Weights of a small GPT-style language model, trained from scratch on English Wikipedia.
Training: a variant of Adam for these matrices, 222M tokens, 5770 steps.
Each number is 50 + 10 x the weight over the matrix's rms, rounded and kept within 0 to 99. Layers, rows and columns count from 0.

# layer 2 MLP up, 1024x256, rms 0.0781, rows 736-763, columns 0-127
61 57 55 39 55 60 71 43 65 52 47 53 52 41 55 38 56 57 24 52 48 51 55 46 65 58 60 45 59 42 54 55 40 61 60 55 44 53 59 69 56 65 31 49 27 40 55 48 43 58 46 59 54 65 54 44 54 50 59 67 53 74 40 53 50 57 42 50 40 39 54 51 32 41 58 61 48 45 38 42 56 59 45 40 48 49 50 48 58 62 51 50 38 49 43 63 48 44 48 43 55 60 42 35 71 39 53 36 41 73 56 44 47 49 52 55 57 40 48 13 72 49 54 36 51 59 40 43
50 57 61 59 34 48 51 58 48 50 61 49 56 46 25 71 44 55 58 48 26 41 53 47 49 70 62 61 39 41 53 46 48 57 48 45 56 45 63 46 57 52 57 47 64 52 48 44 58 70 43 46 46 66 51 59 51 54 85 63 49 59 53 64 54 55 45 43 69 59 45 37 51 45 64 45 42 32 55 56 60 61 52 50 76 41 30 23 66 65 62 56 42 51 44 57 63 41 47 52 70 47 42 52 66 40 51 45 41 47 49 50 55 63 64 37 52 52 55 56 51 29 50 62 48 44 51 35
66 45 53 57 53 39 49 46 45 76 56 45 44 57 38 61 54 37 46 52 63 59 49 59 45 67 47 52 57 43 54 40 61 37 24 46 40 47 50 49 36 50 50 71 64 28 41 46 40 64 29 32 67 57 51 67 58 50 51 47 60 48 49 50 44 54 55 44 44 52 50 40 59 54 45 48 58 56 55 35 47 48 57 42 63 46 43 46 58 35 59 44 53 47 72 67 46 55 58 49 46 54 46 63 41 34 55 42 36 45 54 56 41 46 43 39 43 61 47 53 47 42 34 62 33 53 73 45
37 72 59 44 32 51 52 50 61 53 60 52 64 33 57 43 51 63 61 51 39 58 45 44 58 56 47 32 53 54 65 39 54 57 54 39 54 54 50 43 47 62 40 55 58 54 42 61 51 43 64 68 61 57 40 58 57 49 54 41 37 56 40 57 48 51 66 44 54 55 41 57 48 44 50 44 56 47 66 42 55 52 41 47 44 47 45 39 57 51 43 40 54 65 55 45 49 34 56 53 56 59 40 52 66 36 46 63 35 56 54 50 35 44 57 48 44 46 46 51 49 49 37 53 37 45 33 58
56 49 45 51 41 53 48 59 66 38 58 58 33 50 45 32 26 31 71 27 60 53 41 64 33 76 60 40 41 62 52 40 33 34 34 42 59 50 51 46 48 42 41 74 46 53 42 29 44 38 51 58 60 48 50 59 57 42 73 43 55 68 55 51 46 66 54 51 61 41 51 45 35 42 48 58 32 36 56 39 33 51 58 60 50 28 41 34 45 37 64 52 43 58 64 50 56 36 51 46 50 47 66 55 48 39 59 54 48 59 40 48 48 53 59 18 47 54 49 35 94 63 56 57 25 39 34 47
48 60 43 51 50 55 50 35 56 57 51 63 46 60 37 45 52 58 42 32 42 53 32 37 55 59 65 54 63 61 50 48 44 55 48 54 53 67 50 53 48 52 37 52 56 45 58 32 39 71 45 44 41 35 58 56 37 45 55 55 35 44 42 41 50 43 57 60 45 43 49 39 45 36 25 56 34 45 53 61 46 43 63 68 62 33 50 49 86 55 47 47 35 40 40 55 67 40 42 61 59 56 50 35 87 46 48 30 49 49 44 48 41 55 51 53 84 49 41 53 62 52 49 68 27 37 38 37
57 50 29 53 43 53 57 51 48 38 44 60 41 36 44 58 47 47 43 59 53 38 42 55 51 59 54 34 64 46 49 36 32 48 58 59 41 37 65 64 47 45 42 58 41 49 36 49 43 47 56 46 57 61 44 65 57 55 48 52 66 65 24 55 54 46 47 46 54 42 49 47 36 46 54 44 53 55 56 46 58 60 48 46 54 58 46 40 53 54 56 43 41 42 58 30 46 62 61 58 62 70 60 48 58 51 50 39 61 58 50 47 45 42 62 43 66 52 44 39 66 54 51 38 51 62 63 39
54 49 50 54 39 46 55 54 50 59 54 50 52 47 45 51 53 50 51 54 48 60 53 55 51 58 57 47 49 49 45 45 46 52 44 51 58 49 53 57 49 55 43 52 51 49 45 49 48 51 54 54 55 53 45 51 51 42 53 53 50 51 52 41 54 55 53 47 45 47 51 48 44 59 55 51 52 53 49 50 45 54 49 51 57 43 40 45 52 46 49 44 56 44 57 51 57 53 50 49 52 54 44 46 57 46 46 47 58 58 47 50 45 49 55 47 56 38 43 47 52 44 49 38 42 45 58 41
40 50 48 40 56 50 58 60 62 50 55 45 44 55 51 52 46 44 52 46 55 55 37 61 48 49 53 54 52 53 45 53 45 52 46 50 52 66 42 63 53 51 55 56 26 48 46 54 45 36 51 59 57 56 57 48 45 51 51 45 33 54 47 68 50 55 47 57 47 43 64 52 61 54 35 70 50 37 58 48 73 36 59 51 42 54 44 54 61 47 48 44 47 46 54 46 39 55 49 47 52 54 48 42 51 28 42 43 40 61 55 49 24 63 47 47 63 58 22 44 71 36 57 53 40 55 62 41
61 48 62 50 50 47 69 43 52 77 45 38 47 53 41 47 65 58 40 61 46 62 42 50 64 60 42 55 60 62 47 34 46 61 56 40 66 37 50 61 40 61 41 56 68 57 45 48 22 54 55 74 50 60 36 45 51 52 59 51 45 47 30 57 56 70 53 66 48 48 66 38 31 43 49 74 46 42 44 41 44 36 49 55 61 39 33 56 67 46 59 35 57 47 53 52 61 55 50 31 56 48 45 40 66 40 52 42 36 38 38 58 72 50 52 61 55 54 48 61 60 49 53 62 53 51 38 42
53 39 51 46 35 39 58 68 48 35 42 54 62 42 58 58 58 82 61 51 40 63 44 55 38 42 56 37 53 57 58 32 55 60 45 36 54 51 51 46 56 51 60 47 47 47 43 45 26 38 42 30 52 56 35 72 54 27 66 61 57 60 39 30 53 57 58 36 47 35 75 46 44 44 35 57 56 61 67 44 62 45 44 53 61 45 46 33 56 55 50 40 47 66 52 58 33 58 42 57 55 46 43 47 44 64 53 64 63 45 55 58 46 44 53 43 45 39 42 28 56 45 36 52 35 61 29 51
59 52 46 76 46 42 73 62 33 40 64 47 45 54 38 50 43 46 50 66 32 51 49 34 40 46 55 54 68 55 39 39 57 55 66 47 21 57 61 47 38 51 59 48 72 54 46 56 36 49 33 44 55 61 43 52 24 36 59 56 58 52 44 47 63 52 57 44 67 73 53 43 48 64 49 35 41 55 44 48 29 50 48 41 72 68 39 56 57 50 65 41 44 31 31 51 41 37 35 68 59 38 59 65 55 53 47 37 49 55 35 52 66 34 48 41 63 58 53 44 71 52 53 54 58 37 33 36
61 45 35 36 48 47 61 69 57 68 55 48 36 48 60 52 46 44 30 40 49 55 35 49 50 48 57 48 53 44 46 57 41 48 53 52 35 54 66 41 37 51 60 54 53 46 44 44 54 63 43 58 50 56 61 43 54 57 55 49 45 58 40 44 56 43 48 45 53 33 35 46 43 56 49 27 61 61 54 52 60 34 48 60 56 38 50 35 56 44 42 61 56 56 45 59 38 42 55 62 48 42 50 65 62 60 44 55 42 67 53 42 39 50 42 42 56 49 50 56 44 28 50 50 47 42 41 51
59 76 31 54 46 38 80 54 54 61 55 47 57 51 53 52 40 63 36 43 47 49 49 48 55 48 63 54 52 47 46 37 61 51 63 54 56 65 49 43 50 53 25 54 68 45 61 43 42 56 46 57 47 56 37 49 46 49 51 52 37 56 42 51 47 57 53 54 55 43 63 44 48 54 50 47 47 51 40 38 45 38 43 68 44 48 48 50 53 37 46 48 62 61 48 57 51 38 47 34 43 42 51 42 42 49 53 50 50 49 58 43 38 40 47 53 63 50 35 41 49 26 52 25 31 26 49 45
51 46 55 40 28 51 45 44 54 48 62 59 68 41 45 42 45 61 43 43 58 55 41 47 58 63 47 43 52 61 37 54 48 62 41 54 44 49 41 46 48 40 49 60 43 47 47 25 43 36 41 43 58 51 47 52 47 61 63 44 54 66 48 48 38 57 40 59 39 48 36 48 54 57 42 50 66 52 57 47 49 45 67 57 72 44 27 27 66 61 57 41 73 62 57 34 61 45 64 34 64 47 39 40 60 42 64 57 49 60 59 55 51 39 55 47 47 73 39 49 33 51 46 56 46 52 60 43
65 54 36 39 36 36 48 35 48 53 46 55 48 46 48 69 54 46 33 44 52 61 93 47 44 69 50 61 65 43 66 44 50 47 36 23 45 44 80 53 52 87 34 63 58 31 50 47 46 45 53 61 67 53 53 57 36 39 93 57 83 47 34 38 51 70 57 71 30 75 39 60 50 39 52 53 37 51 28 61 56 55 63 46 42 47 41 41 76 71 64 51 51 47 43 42 47 45 53 54 46 56 49 48 53 39 50 54 64 68 35 28 50 33 45 48 30 56 42 44 52 55 35 53 70 50 74 45
60 59 57 37 41 54 70 64 39 44 61 55 35 41 48 33 47 51 62 22 54 53 53 72 41 37 56 43 69 44 49 50 51 43 49 36 32 55 63 64 35 64 50 56 43 52 37 56 29 41 61 41 65 48 40 64 53 49 52 49 50 57 47 57 63 58 51 20 62 54 34 52 48 42 52 54 42 55 56 28 44 52 56 50 54 53 45 52 43 43 64 52 72 53 60 58 55 51 45 44 51 44 37 40 67 58 57 47 56 52 38 55 48 37 62 31 56 30 45 29 80 51 50 45 41 62 44 46
62 58 42 34 43 46 50 70 51 45 58 49 50 54 54 57 39 51 43 43 51 58 66 37 41 52 52 40 34 73 32 61 51 46 54 43 60 55 59 56 53 45 26 52 69 45 59 57 45 65 51 37 49 67 45 78 52 29 80 40 53 60 38 40 53 74 59 53 66 45 34 39 32 54 38 46 52 27 58 33 54 49 58 51 49 55 42 45 89 36 65 55 55 40 53 61 42 47 32 57 73 51 51 42 60 54 71 35 66 68 39 50 59 13 47 47 52 59 47 50 38 43 33 17 58 49 41 48
58 46 27 54 22 48 55 39 70 58 58 70 41 58 47 56 50 47 38 43 47 62 56 54 58 51 57 54 61 35 50 56 28 68 53 38 52 49 63 49 39 58 59 64 39 52 48 50 44 57 65 44 49 67 53 63 66 41 62 30 46 50 62 67 40 48 56 38 41 44 48 57 34 41 40 38 47 54 62 48 49 52 41 32 57 40 41 35 48 70 56 26 50 68 38 72 62 40 56 53 64 54 57 30 50 56 44 40 55 38 68 37 46 71 68 36 46 44 54 43 54 49 62 36 46 48 58 38
59 66 59 45 52 34 85 57 32 60 55 48 65 39 59 60 40 58 59 41 59 53 63 59 62 52 44 54 45 48 64 59 42 31 38 35 54 60 43 59 40 53 38 51 52 55 44 32 47 28 47 55 60 58 40 53 50 26 60 57 45 57 39 56 43 56 47 59 42 34 42 53 48 51 54 53 55 47 72 40 45 45 44 45 51 54 44 53 57 46 46 51 49 40 65 44 63 43 34 45 45 46 72 51 55 58 42 39 45 45 54 65 48 73 62 57 54 40 51 63 30 51 35 46 48 56 50 27
81 60 44 50 41 23 61 45 42 56 43 53 47 54 69 63 32 38 62 66 59 38 52 51 56 63 50 59 50 51 51 49 63 63 38 40 46 54 67 48 43 58 64 48 43 55 54 51 46 51 58 44 59 60 60 47 36 56 66 45 50 54 60 47 31 45 52 47 46 20 48 53 53 47 62 56 36 62 52 37 51 45 74 32 46 58 50 54 67 68 61 52 51 55 52 44 74 55 41 53 61 59 50 49 52 44 49 37 48 45 40 53 42 60 42 60 45 39 42 63 34 45 46 55 41 46 40 26
54 47 40 51 49 46 57 53 53 42 60 53 47 51 48 61 55 47 64 48 47 56 43 47 57 62 51 46 50 66 43 54 31 30 40 67 49 48 42 51 42 39 61 44 48 51 38 52 39 66 50 64 51 64 26 46 62 58 49 50 41 60 55 44 49 40 57 60 54 49 52 48 46 45 46 54 44 48 53 48 44 60 58 55 47 54 48 57 37 51 54 49 57 43 74 41 63 49 51 42 58 57 58 44 51 60 63 56 37 49 68 42 48 38 62 51 64 53 45 53 58 51 49 51 49 49 61 48
52 44 32 50 47 55 55 39 50 59 51 53 36 51 39 63 47 61 62 37 50 49 45 60 36 47 59 51 52 58 41 62 51 54 57 51 54 47 41 39 50 48 53 49 61 54 60 42 45 60 37 46 51 47 46 39 56 59 56 42 51 63 48 63 58 74 45 59 43 44 58 51 60 50 62 52 46 46 52 41 43 42 38 59 58 39 54 52 50 30 66 43 43 51 47 27 51 56 61 45 48 57 45 47 60 55 60 61 58 63 54 63 52 48 59 52 61 57 40 40 70 68 47 52 57 61 52 51
56 44 47 55 37 64 46 55 72 66 43 76 41 48 66 63 52 60 42 40 49 38 56 57 37 47 53 37 39 38 46 47 48 49 51 45 33 54 57 76 41 45 39 53 53 55 47 50 43 56 44 64 51 49 40 60 54 43 62 52 72 48 52 39 50 57 46 26 47 48 48 35 52 42 46 31 42 37 58 48 50 49 49 35 44 41 55 40 76 37 55 28 44 39 63 48 44 34 38 43 52 51 48 36 34 45 60 50 54 45 47 51 47 44 63 49 81 39 38 21 56 46 39 38 50 44 36 47
62 54 47 61 42 53 63 34 45 60 49 75 47 46 47 71 44 72 48 41 46 62 41 25 60 68 48 58 34 54 51 52 38 53 46 44 67 50 51 62 54 62 46 41 57 54 25 34 20 44 42 54 79 65 29 39 27 46 53 52 37 63 35 54 58 62 50 56 46 51 53 36 52 52 41 53 53 51 45 53 56 29 57 59 44 61 49 43 59 50 59 58 45 38 61 29 61 59 28 53 44 39 48 36 51 42 49 67 38 58 52 59 25 60 51 72 61 54 36 52 43 33 50 54 48 49 37 42
44 41 42 56 46 45 55 47 48 33 42 46 38 54 41 50 44 43 59 64 53 65 35 69 38 49 56 43 53 33 52 32 36 44 71 46 48 52 52 57 46 69 50 69 34 52 60 48 37 58 44 62 70 35 38 57 32 48 81 46 48 69 72 62 61 51 52 52 52 48 69 54 67 45 42 68 30 38 62 41 59 48 46 50 49 43 45 43 67 50 62 50 89 37 49 45 38 58 55 44 57 81 44 58 52 51 55 44 58 47 50 46 51 43 33 31 49 55 47 33 45 52 35 50 51 50 41 37
55 66 56 48 36 50 57 45 48 69 56 54 40 40 70 58 38 45 60 85 33 69 54 57 66 49 41 28 50 58 49 58 51 56 33 42 59 47 43 43 49 39 61 44 30 62 27 31 46 50 39 59 51 44 40 33 50 45 46 47 54 75 48 39 60 55 56 60 50 47 44 48 45 46 50 54 48 48 47 46 37 16 45 59 46 57 49 48 46 46 52 56 61 48 60 44 72 62 38 54 42 59 54 45 60 42 45 49 56 62 22 63 27 56 44 50 50 42 38 43 32 38 42 35 52 51 38 26
48 45 58 43 32 47 67 53 57 68 39 57 62 42 58 72 45 77 51 60 59 57 32 44 50 48 50 35 39 56 43 50 53 65 68 45 69 61 56 60 40 39 52 56 59 49 21 38 40 64 51 80 63 71 54 31 65 42 63 55 47 61 50 54 57 56 57 64 61 49 56 30 57 40 53 73 33 29 54 54 48 50 61 60 45 55 44 47 58 37 55 55 50 52 56 43 50 46 40 53 55 44 40 32 73 33 33 41 25 51 40 61 34 59 59 35 49 57 48 48 45 34 61 60 48 65 40 47
# layer 2 MLP down (transposed), 1024x256, rms 0.0708, rows 736-762, columns 0-127
30 59 47 44 78 59 43 59 53 41 60 39 41 33 52 32 17 51 36 59 44 45 50 60 46 43 39 42 42 44 69 51 60 53 40 56 76 52 43 43 33 38 60 58 50 54 64 43 63 29 47 45 46 50 44 59 49 40 48 49 55 45 57 57 62 30 51 49 86 51 66 47 63 52 60 48 42 42 56 48 54 46 50 58 44 51 42 55 56 49 57 54 53 47 44 32 59 53 45 55 47 48 50 60 54 39 58 64 39 30 43 52 51 67 52 56 39 48 48 50 50 46 52 51 54 52 49 32
56 54 54 53 40 61 41 31 36 59 37 72 36 66 48 62 42 52 67 50 33 52 48 49 54 38 49 62 46 33 67 67 46 51 40 55 41 44 30 60 57 46 60 45 49 48 31 26 54 50 55 46 48 61 55 46 47 58 58 56 54 62 51 54 53 53 26 52 61 53 41 52 60 66 56 49 47 51 54 60 50 46 47 56 75 44 64 47 45 41 64 40 35 53 57 63 50 41 55 50 49 53 39 54 53 35 42 63 39 49 56 32 47 46 40 73 43 63 44 34 36 50 52 38 53 45 53 59
46 52 50 38 63 33 45 45 48 39 53 58 36 45 37 53 69 45 39 40 41 46 42 54 46 54 51 53 46 49 68 50 40 58 45 37 36 39 46 52 51 57 58 66 47 33 56 59 67 43 51 29 52 45 38 75 41 47 60 43 58 27 57 40 47 36 59 49 60 49 48 63 62 58 49 58 35 49 47 59 42 53 57 45 67 59 49 49 52 49 46 59 47 61 47 47 62 42 59 51 43 42 42 48 40 42 66 58 51 67 44 51 49 62 42 57 41 58 44 57 38 51 46 56 57 45 52 59
56 64 68 43 51 54 50 46 53 42 47 50 38 46 51 51 33 49 43 56 34 54 41 45 59 47 51 76 48 55 38 60 53 46 36 63 49 54 37 29 38 40 52 47 42 58 56 29 68 48 49 61 40 57 51 43 42 47 52 28 61 32 45 44 56 61 61 59 52 51 61 38 34 50 67 45 51 41 36 40 37 48 63 71 61 45 41 46 53 63 60 66 38 50 49 55 37 38 35 57 49 51 43 63 60 73 50 66 58 50 60 32 57 53 43 41 46 41 41 59 42 47 57 51 51 31 53 61
39 35 51 61 67 39 60 62 47 55 59 49 33 36 63 41 63 40 46 47 51 72 49 54 45 51 35 44 56 40 52 46 56 52 62 46 72 59 54 37 37 43 66 39 45 56 87 39 39 41 59 43 61 33 62 58 52 49 40 47 43 63 53 36 58 73 47 47 38 56 74 46 34 39 53 39 37 48 63 46 67 64 24 68 39 61 35 56 50 44 58 50 41 62 42 50 70 41 48 36 67 70 48 52 58 58 31 43 61 34 40 38 48 53 43 62 49 42 60 36 53 48 40 28 30 62 32 30
46 46 50 60 45 55 54 51 58 37 49 49 48 51 45 58 50 63 76 46 58 71 58 62 56 55 51 55 40 45 53 58 65 54 64 47 57 45 48 56 42 75 44 53 67 63 32 37 40 47 53 45 51 53 38 49 53 56 47 41 44 61 48 39 53 43 43 71 52 46 48 31 59 31 39 43 46 54 52 51 54 38 56 34 36 40 50 41 49 56 28 37 53 35 44 48 60 68 56 59 43 34 46 64 72 63 51 37 35 57 60 27 49 70 47 46 63 60 80 40 62 49 39 42 51 55 67 56
70 55 59 46 58 59 43 49 47 42 41 49 50 51 49 46 43 52 46 41 65 55 41 57 53 19 60 44 35 35 50 41 53 46 57 51 57 44 71 76 48 54 52 59 49 32 42 57 52 41 81 45 60 57 58 51 49 53 51 50 49 44 53 63 52 36 55 61 42 51 55 53 57 48 44 47 47 48 42 53 51 51 60 40 60 30 58 57 47 60 46 33 50 38 66 54 43 35 41 49 47 64 39 76 31 73 46 66 48 52 43 47 61 63 57 66 52 47 60 44 49 45 37 34 50 62 34 53
47 50 49 49 53 45 48 53 52 53 47 58 50 45 54 46 54 53 55 56 49 42 50 43 42 44 51 46 44 59 46 47 52 45 54 57 50 50 47 45 46 49 47 41 54 52 42 43 53 47 56 53 49 51 53 41 47 58 47 46 53 48 46 51 41 42 44 49 52 48 49 50 47 56 49 46 49 52 52 43 49 48 56 55 48 48 51 55 42 54 39 44 62 51 52 44 54 48 53 52 54 47 55 50 47 57 48 51 51 49 51 43 40 52 58 58 51 56 50 51 48 43 48 54 60 54 46 42
61 59 52 47 47 51 47 43 37 63 27 69 37 60 57 52 41 57 63 56 42 42 56 72 45 32 42 54 54 64 59 40 45 45 49 50 37 43 48 55 41 38 56 50 41 59 49 61 51 57 50 71 49 47 47 59 59 56 41 54 49 61 44 59 60 37 58 60 53 49 38 69 40 50 56 55 51 52 44 56 52 53 46 38 61 68 62 57 49 41 45 49 68 52 47 43 33 36 49 61 38 68 58 48 46 54 32 57 43 57 64 49 63 55 49 52 34 39 54 56 69 54 46 65 45 43 70 46
46 57 71 53 63 40 56 49 50 44 54 47 52 65 56 52 61 66 40 56 38 47 41 55 42 32 46 54 49 47 61 42 61 38 58 53 40 52 32 63 33 53 62 41 49 47 58 54 60 43 70 56 38 55 55 51 53 43 48 68 39 59 43 75 56 54 46 46 52 40 54 54 40 76 52 49 46 45 35 50 71 51 51 43 72 51 56 58 50 55 57 53 52 61 51 61 48 64 70 56 53 50 31 46 55 38 46 32 45 74 39 49 61 67 59 61 59 34 66 29 64 62 45 45 47 78 43 29
36 44 54 29 61 45 48 68 61 58 73 57 63 47 58 36 49 52 34 51 46 21 46 57 40 39 47 57 62 61 46 32 47 51 64 56 61 62 61 50 35 52 50 42 60 55 32 48 62 65 58 41 56 64 51 52 50 48 31 54 55 44 77 41 34 48 43 67 44 45 43 45 37 48 44 28 65 65 46 56 57 63 39 58 58 57 51 52 47 43 55 54 53 62 38 59 46 46 52 48 34 45 78 44 33 44 48 45 30 57 72 62 29 60 72 46 30 50 45 47 61 37 47 57 59 63 57 40
39 54 33 50 73 43 51 63 58 45 55 41 48 58 47 34 66 47 45 39 58 31 64 64 57 55 51 64 52 54 66 43 53 59 59 69 44 45 48 50 51 64 57 30 70 52 43 45 37 48 49 35 65 60 49 42 36 63 47 37 62 70 52 44 42 74 56 47 60 42 61 45 37 45 39 35 49 35 37 44 50 52 43 48 50 57 35 61 49 41 53 17 65 49 55 33 66 55 51 59 36 47 54 55 61 50 53 40 40 55 40 77 48 62 56 48 51 55 61 75 64 62 52 48 54 54 54 53
59 48 41 50 33 51 43 50 51 57 51 54 42 57 58 48 29 57 55 63 52 49 47 58 51 40 47 37 45 59 54 51 51 53 58 56 48 58 49 44 61 36 61 48 68 49 52 55 50 62 49 45 45 61 56 72 57 62 62 47 32 48 48 52 45 43 44 56 60 55 66 42 46 42 37 36 46 50 49 44 59 49 27 38 46 57 47 64 54 62 29 36 57 53 33 52 43 50 66 42 63 57 58 51 58 53 37 46 73 43 53 47 40 36 49 59 54 31 41 41 56 60 51 45 52 52 38 58
66 62 45 66 42 46 52 29 37 57 56 52 43 60 48 43 47 46 52 43 48 56 52 46 55 42 39 54 45 33 52 50 48 54 56 46 59 55 51 62 49 54 48 59 46 56 53 61 72 53 58 44 44 45 30 52 63 27 63 52 49 58 52 46 44 52 77 60 49 45 52 56 96 57 47 53 54 57 49 54 52 54 48 59 49 71 46 49 42 50 52 25 44 51 43 62 56 62 45 57 54 52 60 43 41 37 52 51 55 47 53 49 68 59 47 42 66 53 67 53 48 58 47 47 41 48 50 43
50 51 59 58 62 34 29 36 36 67 48 68 47 31 37 52 56 41 49 47 49 52 59 48 50 51 51 44 62 46 54 31 53 45 49 55 60 50 48 41 64 37 51 63 61 54 42 62 37 49 47 31 44 49 45 42 62 63 60 35 48 43 50 60 25 47 55 47 55 40 59 50 63 58 41 32 62 45 51 48 58 52 45 58 40 59 55 54 43 42 69 52 57 67 52 57 38 60 44 56 40 51 49 60 41 42 47 52 51 40 49 49 36 47 40 49 52 44 47 55 56 63 40 57 41 28 47 46
47 49 40 57 82 55 53 67 61 52 59 42 69 49 42 55 39 45 62 51 68 60 55 57 61 35 48 39 69 56 60 45 49 34 52 44 54 54 36 54 44 48 60 48 39 55 61 55 55 37 47 32 54 42 46 53 58 33 47 77 49 20 26 29 51 60 62 37 50 69 41 36 34 66 42 76 56 81 30 58 59 38 50 48 53 44 34 37 42 40 60 61 35 68 68 56 64 56 49 41 21 54 54 34 35 37 69 27 36 51 62 38 36 48 36 20 56 23 59 53 68 67 48 79 41 63 40 36
46 45 50 44 53 47 27 53 41 51 46 53 58 24 58 50 50 52 65 40 39 57 63 39 56 64 42 60 56 49 71 53 58 52 57 48 50 45 49 50 46 46 57 56 54 56 72 26 63 46 55 45 63 50 64 57 45 51 61 49 39 55 54 54 52 44 46 48 58 67 31 44 66 43 43 50 53 30 55 36 58 55 53 65 46 29 55 36 43 51 50 58 62 33 66 47 40 53 55 44 45 52 64 44 34 43 54 51 42 42 40 56 54 40 40 61 39 54 37 45 49 52 54 43 47 50 48 50
50 39 38 63 42 34 46 41 52 54 54 61 35 61 36 73 44 45 22 53 48 41 65 63 19 43 48 55 74 35 57 49 42 56 40 61 55 49 46 38 47 45 54 65 67 39 54 53 53 49 36 43 33 45 36 59 66 54 21 25 67 31 57 23 46 51 38 49 46 41 54 55 65 46 54 48 42 50 52 37 52 31 53 55 55 76 36 55 35 58 40 54 10 61 73 56 55 45 64 48 53 42 56 66 34 77 55 62 68 58 54 56 60 48 29 16 37 51 33 39 52 66 50 52 58 28 74 50
48 49 57 56 56 44 50 60 38 52 47 64 60 40 85 63 57 50 43 42 69 54 34 38 63 57 54 43 48 48 34 44 29 47 49 60 38 36 52 54 30 38 65 63 37 49 73 39 72 58 68 47 33 58 55 43 67 72 40 54 69 35 77 59 48 52 35 45 43 47 39 70 46 47 48 59 26 55 66 43 57 47 62 37 66 57 57 49 56 46 43 47 50 61 43 48 68 47 40 45 53 53 63 40 38 44 39 41 55 46 35 50 49 48 51 43 43 36 31 51 41 58 71 59 55 64 28 66
28 55 62 52 69 42 55 39 56 43 58 35 68 39 40 66 43 48 23 60 67 41 74 59 50 50 46 52 33 50 64 50 68 46 49 60 45 46 45 46 43 35 46 60 33 43 31 44 47 37 49 53 51 51 41 59 50 53 56 51 48 59 69 49 47 59 58 60 36 43 51 43 50 51 44 53 49 32 69 61 52 47 43 42 53 60 31 46 48 44 55 43 61 32 48 56 48 69 48 46 39 54 46 46 40 70 53 61 55 62 48 59 41 46 65 67 43 37 50 51 43 49 39 48 43 65 55 42
37 42 49 53 64 62 45 59 51 43 49 45 50 37 44 31 51 53 45 48 43 42 66 38 52 40 56 44 48 50 36 47 54 44 62 58 45 58 37 53 57 42 44 52 43 56 40 57 27 41 38 66 41 54 39 49 58 48 43 36 56 47 58 37 59 68 43 56 54 82 52 43 53 46 37 49 53 50 49 49 47 49 33 50 46 61 48 54 35 37 50 50 39 38 49 44 30 61 41 39 46 32 57 42 40 59 50 41 59 63 58 51 45 47 63 37 61 62 54 54 50 68 47 35 53 42 63 60
60 46 52 55 45 62 52 59 55 43 36 50 57 57 55 59 40 41 45 61 45 59 60 52 46 49 52 59 43 58 40 60 44 51 36 42 67 57 53 53 63 64 62 49 58 60 43 44 60 67 65 59 37 54 48 43 36 79 34 54 45 60 53 45 49 63 42 61 59 54 57 51 55 42 55 45 61 67 33 62 41 57 46 52 46 68 52 45 50 58 40 54 36 29 41 56 28 53 72 40 47 51 66 54 69 60 40 54 56 51 55 46 55 59 41 53 48 62 34 48 37 46 52 56 42 50 60 31
28 58 50 56 51 54 49 66 58 52 51 36 64 54 50 34 54 50 53 58 56 57 50 37 49 54 39 64 38 31 64 61 46 47 47 65 53 50 61 56 35 46 52 45 52 58 26 44 46 46 59 63 50 42 73 48 52 49 70 54 48 55 55 39 51 47 43 57 47 36 33 55 51 49 52 46 65 43 56 47 69 56 49 44 60 69 70 70 64 56 58 54 69 48 53 45 56 46 50 56 47 50 44 42 53 46 51 46 45 55 39 51 30 39 46 58 53 48 58 45 60 63 49 44 56 56 44 62
54 49 51 53 39 52 47 40 47 53 64 41 56 55 48 46 49 34 58 55 40 53 49 46 43 56 65 52 47 40 47 41 53 54 56 44 43 34 43 50 66 50 43 42 52 46 52 46 61 30 49 27 56 44 46 49 43 38 59 39 64 55 53 37 47 50 61 66 63 50 47 49 56 53 44 53 52 59 66 58 34 43 62 49 44 72 29 47 51 62 48 63 22 42 30 45 63 44 51 37 32 30 47 57 56 56 31 48 55 43 37 60 66 70 25 35 45 62 39 45 31 70 58 52 53 42 65 45
31 40 75 45 90 66 72 53 62 30 64 37 52 41 61 45 45 65 56 34 59 46 52 50 57 55 54 35 41 56 51 34 45 49 64 52 57 59 51 34 51 58 45 38 46 53 56 43 49 53 54 66 54 47 34 50 49 57 27 72 67 37 56 40 60 54 38 44 46 45 44 50 50 48 37 75 47 50 47 51 38 51 53 49 63 29 31 43 54 64 44 57 50 43 55 45 46 41 55 61 38 59 57 42 43 53 33 23 28 57 51 49 50 58 49 58 43 35 67 47 56 60 41 55 62 36 44 49
59 64 72 52 52 43 55 21 42 45 36 53 54 62 50 32 50 63 79 45 37 32 57 48 57 52 21 34 55 54 38 45 58 53 57 42 47 43 59 44 53 41 38 49 56 57 33 50 43 46 40 50 31 44 51 37 42 63 78 65 49 55 19 49 39 79 58 53 70 62 47 50 83 58 54 33 42 59 67 50 38 62 40 60 29 41 52 54 58 56 58 52 43 60 69 24 60 51 49 48 78 42 35 47 55 44 71 58 45 41 34 36 36 47 52 59 38 53 59 63 67 42 61 48 56 52 51 64
48 40 69 44 63 58 59 65 57 39 55 44 48 50 41 52 43 41 50 58 47 49 55 49 51 55 34 44 29 50 60 53 73 45 76 57 47 51 43 46 50 49 29 50 39 46 56 60 59 46 39 68 63 51 51 53 50 67 40 64 41 42 58 32 38 44 55 51 60 65 68 42 37 49 54 54 49 51 74 58 41 55 49 39 62 46 53 53 59 44 12 48 51 53 44 45 47 74 49 42 67 33 32 54 64 55 34 68 52 42 36 54 46 47 54 76 53 48 49 39 50 52 30 47 50 46 62 60